From a checkpoint of a small transformer trained on Wikipedia.
Size: width 192, 3 heads of 32 (1 for keys and values), MLP 768 SwiGLU, vocabulary 8192, 11.4M parameters.
Each number is 128 + 32 x the weight over the matrix's rms, rounded and kept within 0 to 255. Layers, rows and columns count from 0.

# layer 13 MLP down (transposed), 768x192, rms 0.0698, rows 195-225, columns 160-191
[[134 120 126 120  79 137 169 118 172 157 121 140 119 145 131 108 183  92 105 128  73 143 122 158 153  37 167 162  79 154 137 133]
 [121  92 146 119  97 138 105 126 144 125 143 145 137 118 114 136 118  88 105 137 177 123 141 127 101  61 114  46 132 109 181 125]
 [114 116 131 132  98 148 142 135 148 146 135 117 104 145 138 127 129 115 131 138 136 137 156 119 134   0 118 102 135 104 140 137]
 [138  83 134  65 123 109 163 165 130 112 129  99 164  93 121 153 135  99 122 168  95 118 131  57 134 163 222 147 115 179 138 104]
 [ 94 161 123 130 119 131 141 100 152  94 122 107 134 119 148 131 106 114 159 178 103 158 150  73 114 249 157 136 167 125 172 104]
 [149 114  93 174 100 161 123 107 111 131  72 137 120 145 117  80 144 131  96 184  78 135 150 111 115 212 162  66 153 154 140  89]
 [106 130  83 126 140 104 103 140 169 126 179 165 134 148 113 137 102  75 119 140 180 130 106 123  94  81 130 179 122 113 126 155]
 [ 89 161 130  73 131  74 149 151 167  97 127 118 130 121 167 137 123 125 162  50 115 101 183 177 108  72  74 131  96 132 132 130]
 [113 110 148 163 176 127 183 141 159 135 122 110 129 103 139 106  60 137 149 162 150  85 156 111 131 151  99  82 109  65 105 163]
 [122 153 168 139 147 172 107 113 139 161 153 118 124 136 134 126 150 130 113 155 107 131 125 165 182  56 127 106  75 165  91 175]
 [100 135  91  54  89 141 159  85 152 147 106 174 113 153 196 175 115  92 115 125 135  84  68 171 139 179 118 120  97 140 118 205]
 [135 156  96 106 186 140 107 140 148  91 151 228 150 147 135 124 141 222 129  80 127 192  86 145 113 180 127 132 142 107 157  82]
 [111  88 108 112 134 151 151  89 129 107 151 191 113 156 185  62  50 176 112 111 140 158 114  53 131 108  72 120 144 126  85 128]
 [105 141 127 124 152  73 111 111 201 133 123 152 143 100 133 144 137 144 128 126  60 127 118 142 141 184 106 127 122  84 113 147]
 [129  99 141 125 144 139 159 145 126 117  99 100 160  81 157  94 126 145 114  64 177 102  90 202  91 109 128 117  98  95  99 157]
 [119 142 137 167 136 124 105 127 160 166 135 136 173 143 186 111 158 122  90  64 168  63 114 194  94 142 134 167 139 154 167 121]
 [128 197 158 142  79  79  97 198 126  97 144  93  89 168 119 113  77 131 145  85 109  67 115 156 130  80 140 138 135 153  82  93]
 [129  72  79 103 140 139 163 118 138 128 124 100  77 112 149 146 136 135  96 122 129 103 105 106 137 128 101  89 150  74 160 146]
 [141 111  65 117 128 116 130 134 127 105 189 142 132 168 139 155 155 133 123 138 129 144 151 146 100 140 151 102  76 108 136 107]
 [110 120  92 164 135  88 100 169 168 102 161  92 233 131 138  96 179  96 103  89 112 118  89 124  98 167 110 121 166 108 138 122]
 [121 137 145 131 132 126  69 127 136 114 178 124 134 100  95 186  86 171 140  60 123  94 133 148 108  88 187 135 137 125  85 169]
 [102 157 183 204  87 143 162 109  74 138 188 140 153 103 205 109 189 198 162 108 123 152 152 162 161  21 126 132  78 142 103 116]
 [118 144  86 142 110 116 126 122 148  97  94 192 115  84 129  79 118 153 155 133 115 144 156 124 102 192 118 122 145 132 172 130]
 [161 142 130 181 117  89 126 107 132 143 117 123 136 120 148 130 158  87 100 140 132 180 117 144 101 253 193  63  89 147 141 154]
 [ 99 147 112 150 120 160 111 109 112 104 192  88 145 114 107 171 172 108 167 113 109 147 172 168 133 220 170 149 159 102 125 139]
 [174  97 117 163 132 132 171 126 148  94 151 111 153 161 154 117 165  85 132 127  83 113  94 163 129  28 145 105  71 175 122 152]
 [146 171 157 109 114 121 141 182 163 124  48 110 100 106 148 140  89 160  27  86  69 156 115 119 139 194 117 136  59  92 160 110]
 [131 192 180 100 139 157 119 176 146  82 128 123 168 147 135 113 150  97 146  99 103 128 113 149 111 173 152 119 127  88 117  95]
 [141  76 105 115 105 169 125 108 134 148 125 105 123 132 184 142  76 165 167 118 127  67 143 109 132  82 149 166  83 174 199  90]
 [ 92 194  69 137 149 180  73 151 100 105 137 120  91 105 151 123  91 125  52 141 151  78 126  83  77  56 147 127 177  82 163 146]
 [149 114 143 113 104 186 104 176 109 132 155 116 124 125 113 135 152  78  92 165 125 152  95 156 142 248 126 167 171 103 144 174]]
# layer 13 MLP gate, 768x192, rms 0.0795, rows 196-226, columns 160-191
[[135 135 131 128 124  81 125 180 104 100 112  84  99  38 165 118 148 121 129 130 164 137 124 160 165  91  89 130 119 128 115 143]
 [121 164 199 140 155  99 137 127  65 136  85  89 111 122  83 118 165 109 171 139 139 137 179 138 101 180  84 147 158 125 164 133]
 [ 94  97  86  44 167 148 130 109 126 105 147 157 110 169 162  82 162 174 115  99 148 148 124 104 140 118 107 143 172  25 134 161]
 [ 88 117 119 185 162 125 209 209 163 137 173 189  75 135 190 141 152  86 133 162 125 177 156 139  96  75   0 161 164 108 125 123]
 [114 115 108 118 124 180 197 143 118  63 184 130 102 150  93  76 131 151 128  95 117 144 138 138  96 121 120  19 215  72 160 204]
 [ 86  87 142 180 144 187  94 130 171 142  82 112  67 138 131  74 129 162  88 112  89 116 128  96  78 130 116 196 183 135 144 102]
 [153 184 134 111 142 121 138 183 161 109 139 155 139 128 159  89 106 127  98 159 111 163 108 122 100  65 173 129 165 136  61 157]
 [186  72 167 141 160 184  77 161 138 152 131 131 101 129  92 119 150  75 184  86 136  89  85  97 130 137  94 191 167  88 163 103]
 [154 130 148 106 124  71 153 118 101 118 141 117 125 134 115 146 131 142 123 132  87 163 138 136 165 115 102 131 120 146 133 145]
 [145  99 166 121 162 113 152 126 134 137 104 109 135 126 142  98 147 133 166 155 156 198 154 119 139  74 118 131 121 135  81  94]
 [160 122 155 108 112 157  99 101 146 113 136 147 105 146  95  92 116  79 128 167 139 117  90 162 148  93 122 133 178  98 163 143]
 [122 106 171 159 119  78  82 138 112  82 114 129 153 155 124  90  83 111 107  97 138 129 144 125  88 169 146 177 169 159 131 151]
 [173 127 117 191 148 114 117 206  72 139 111  97 176 183 153 120 146 111 135 139 147 141 141 163 140 134  57 216 140 124 209 116]
 [153 154 149 129 129 122 200 161 119  78 142 179 132  86  99 100  64 126 128 141 141 132 187 145  92  95 137 102 158 144 110  77]
 [176 155 165 120 148 111 120  66 105 100 121 146 101 113 198 123  98 129  84 110 159 136 158 248 132  69 122 113  98 128 124 134]
 [134 123 168 107 116 145 104 106  95 121 155 103  90 100  79 155  81 160 127 151 167 149 117 110 147 124 153 124 142 134 164 125]
 [140 140 116 231 116 140  97 119 132 162 125 143 120 110 116 102 121 159 147 158 156 102 161 165 123 166 132 138 173 114 138 143]
 [157 159 112  87 133 158 152 122 172 145 151 140  87  77 117 159 126 131 154 101 138 177  79 131 120  78 133  76 156 101 150 127]
 [178  39 157 127  87 108 143 164  97  49  98 134 116 120 160  93  95 124 132 204 126 161 124 135 108 152 136  76 134 124 158 161]
 [150 125 133 129 166 149 110 140 172 181 105  81 200 123 128 101 120 164  71 135 171 143 176 167 173 134 128 100  96 141 129 129]
 [ 93 126 134 100 113 139  99 118 171 107 116  72 116 111 146 159 128 107  88 164 177 107 111 179 137 144 106 173 115  87  89  85]
 [111 166 112 173 115 120 150 129  94 141  63 179  73 140 128 113 127  77 146 127 150 114 110 143 139 140 150  85 120 108 182 163]
 [209 126 120 145 104  97  96 162 168 136 109 121 130 161 123 118 131  81 151 116 121 108  78 108 139 110 131 126 101  78 135 121]
 [146 139 132 160 174 113 108 163 175 163  68 119 149 149 191 119  85 113 137 190 200 145  83 126 110  81 168  86 106 139 135 143]
 [186 117 132 133 113 187 138 129 142 110 158 116 162 147  79 100 133  92  52 184  93  96 146 140 129 121 137 186 137 126 127  91]
 [105  66  95 152 118  81 125 119 114 147 186  91  83 141 110 114  97 102  82 112 130 182 131 124 144 135 108 149 169 134 157 111]
 [ 95 122 119 163 133  98 116  72 120 121 132 140  69 100 146 146  97  99 129 179 228  89 131 114 138 139 114 149 143  98 149 157]
 [123 146 189 116 193 178  67 123 163 103 120 123 149 161 137  92 150 100 116  77 108 147 106 188 107  96  95 125 142  49 135 132]
 [ 76 146 151 124 121 109 115 139 158 123 123  93  80  99 133  48 116  90  27 122 158 129 107 123  92 127 131 135  78 146 169  79]
 [152 114  93 134 164 145 163 140 117 115 158 113 124  85 103  83 143  92 153 124  74 127 119 122 137 111  92 154 123 120 119 139]
 [152 156 114 185 159  62 107 138 203 139 147 159 129 120 162 124  45 110 117 237 167  82 102 135 159  73 153 120 173 129  83 129]]
# layer 13 MLP up, 768x192, rms 0.0715, rows 196-226, columns 160-191
[[181 128 153  38 141  96 167 166 157 155 154  72  69 157 122 133 188 124  93 150 121  91 109 100 112 167  92 108 133  78 131 101]
 [114 105  86 117 107 149 117 148 200 160 183 168 121  98 171 125 144  71  84 105 117 144 102 125 157  67 161 131 149 126 108 136]
 [161 125 132  92 127 147  83 138 125 167 108 135 207 166 142  98  92 104 111 147 156 136  93 161  93 135 150 176 164  90 131 144]
 [ 54  96 114 138  88 147 156 150 174 132  81 117 124 107 145 139  34  90 114 124 142  91 122 224 145 106 127 167  91 169  90 136]
 [124  70 146 135  83 137 147 146 139  41 136 105  50  75 102  91 138 100  63  95 141 125 124 110  79 116  72 141 163  93 113 118]
 [147 110  73 107 148 153 165 176 104 126 148 198 155 110  65 123 168 100 163  96 173  97 153  68 123 146  91 180 142 143 144 158]
 [125 130  69 116 124 124  97 122 142 113 106 125 174 102 100 141 170 138 129 159 152 162 134 112  96 168  61 106 176 145 144 141]
 [132 126 109  99 118 208 114 168 128 125 123 186 163 135 145 145  78 166 139 146 125 124  65 121  62 131  90 113 102 179 135  85]
 [161 167 118  68 161 148  99 144 142  69 144 123 122 115  72  78 172 162 109 105 139 127 143 138 115 103 102  81 123 118 162 134]
 [ 65 144  87 106  83 163 127 116 128 118  90 143 126 134 145 113  72  92 138  69  67 124  77  87  79 143 120 123 159 123 112 137]
 [102 135 182 143 140 178 116  73 115 133 140 144 133 159  73  96 156 118 126 117 122 145 112 163 122 153 169 173 137  83  88 128]
 [173  96 151 167 171  98 119 209  59 141 108 142 112 140 125  64  91 134 139 129 114 143 126 136  65 140  78 110 103 142 142 144]
 [ 78  86  81 118 132 128 102 176 132 119 117 137 147  72 129 127  92  80 150 147 127 143 133  96  44 170 148 124 159 105 123 102]
 [ 77 157 127 165 146  71 100 116 112 158 151 128 110 102 147  96 154 162 148 144 132 143 145 136 139 143 119 158 124  53 109 117]
 [112 167 192 115  80 107 180 105 119  93 120  83 115 186 107 108 132 135 211 126 124 106 138 192 158 143  92 114 164 144  63 113]
 [154 146 132 118 117 171 110 186 102 127 189  82 178  69 145 104 211  63 142 131 138 140 160 110 151 106  60 151 104 144 156  94]
 [149 159  77 109 130 101 120 103 119 170  75 130  65 108 137  92 149  98 132  51 130 115  75 121 156 145 152 105 124 159 149  93]
 [ 90 161 150 123 151 103 104  59 123 134 136 130 105 151 151 125 179 121 108 133 127 150 153 189 128 114 122 129 152 101 123  73]
 [108 175 139  97 111 125  94  90 164 163 156 174  91 110  99 114 121  59  91 122  95 144 167  91 146 106 146 114 137 116 132 127]
 [ 48 146 179 127  93  65 162 114 114 157  70 133 143 152 157 140  98  76 106  69 123 153 127  96  87 127  87 154 128 107 151 128]
 [150 151  82 118 161  94 143 182 135 144  81 133 137 111 101  88 107 120 127  91 161 157 116 187 122 136 188 154 128 180  94 149]
 [163 170 125 145  95 121  90 136 216 186 107 167 102 119  58 145 183 145 122 130 112  81 153 115  69 149 113 119 161  93 139 115]
 [151  90 151 132  78 135  98 126 118 122 120  84 140 143 211 152 111 124 124 143  47  93 103  65 110  87 142 168 143 124 180 111]
 [147  97 121 121 126  85 107 123 170 170 134 153 121  81 179 144 127 157 132 131 132 120 147  99 133  86 145 165  64 144  98 124]
 [110 132 149 145 123  78 132 152 160  89 110  88 142 108 131 134  96 103 160 124 132 133 108 121 179  94 112  80 100  58  78 100]
 [166 218 124 140 160 141 149  77 127 154  91 138 152 164 143 153 200 141 135 158 138 154 152 107 129  92  62 126 157  80  79 132]
 [148 100 116 132  72 104 149 131 111 166 141 117 142  90 163 133 155 126 133 140 126 140 134 101 122 144  82 101 153 206 114 108]
 [134 138 128 137  66 102 127 160 128 119 134 164 152 139  48  75 204  83 130 140 144  97 122 129 118 173 116 142 158 123 104  98]
 [122 153 154 117 105 131 177 132 136 179 109 127 168 100 113 106 178 163 136 118 169 156 103 112 164 137 112 143 152 139 176 132]
 [138 137 101 115  95 141 162 115 171 164 108 121 151 110  96 165  90 108  88 101 128 169 120 137 113 112 115 154 128 122 118 199]
 [199 145 135 155 149 114 194 146 157 152 108 127  95  75 145  79 106 108 107 170 186 113 171 107  89 134 119 156 103 167  74 102]]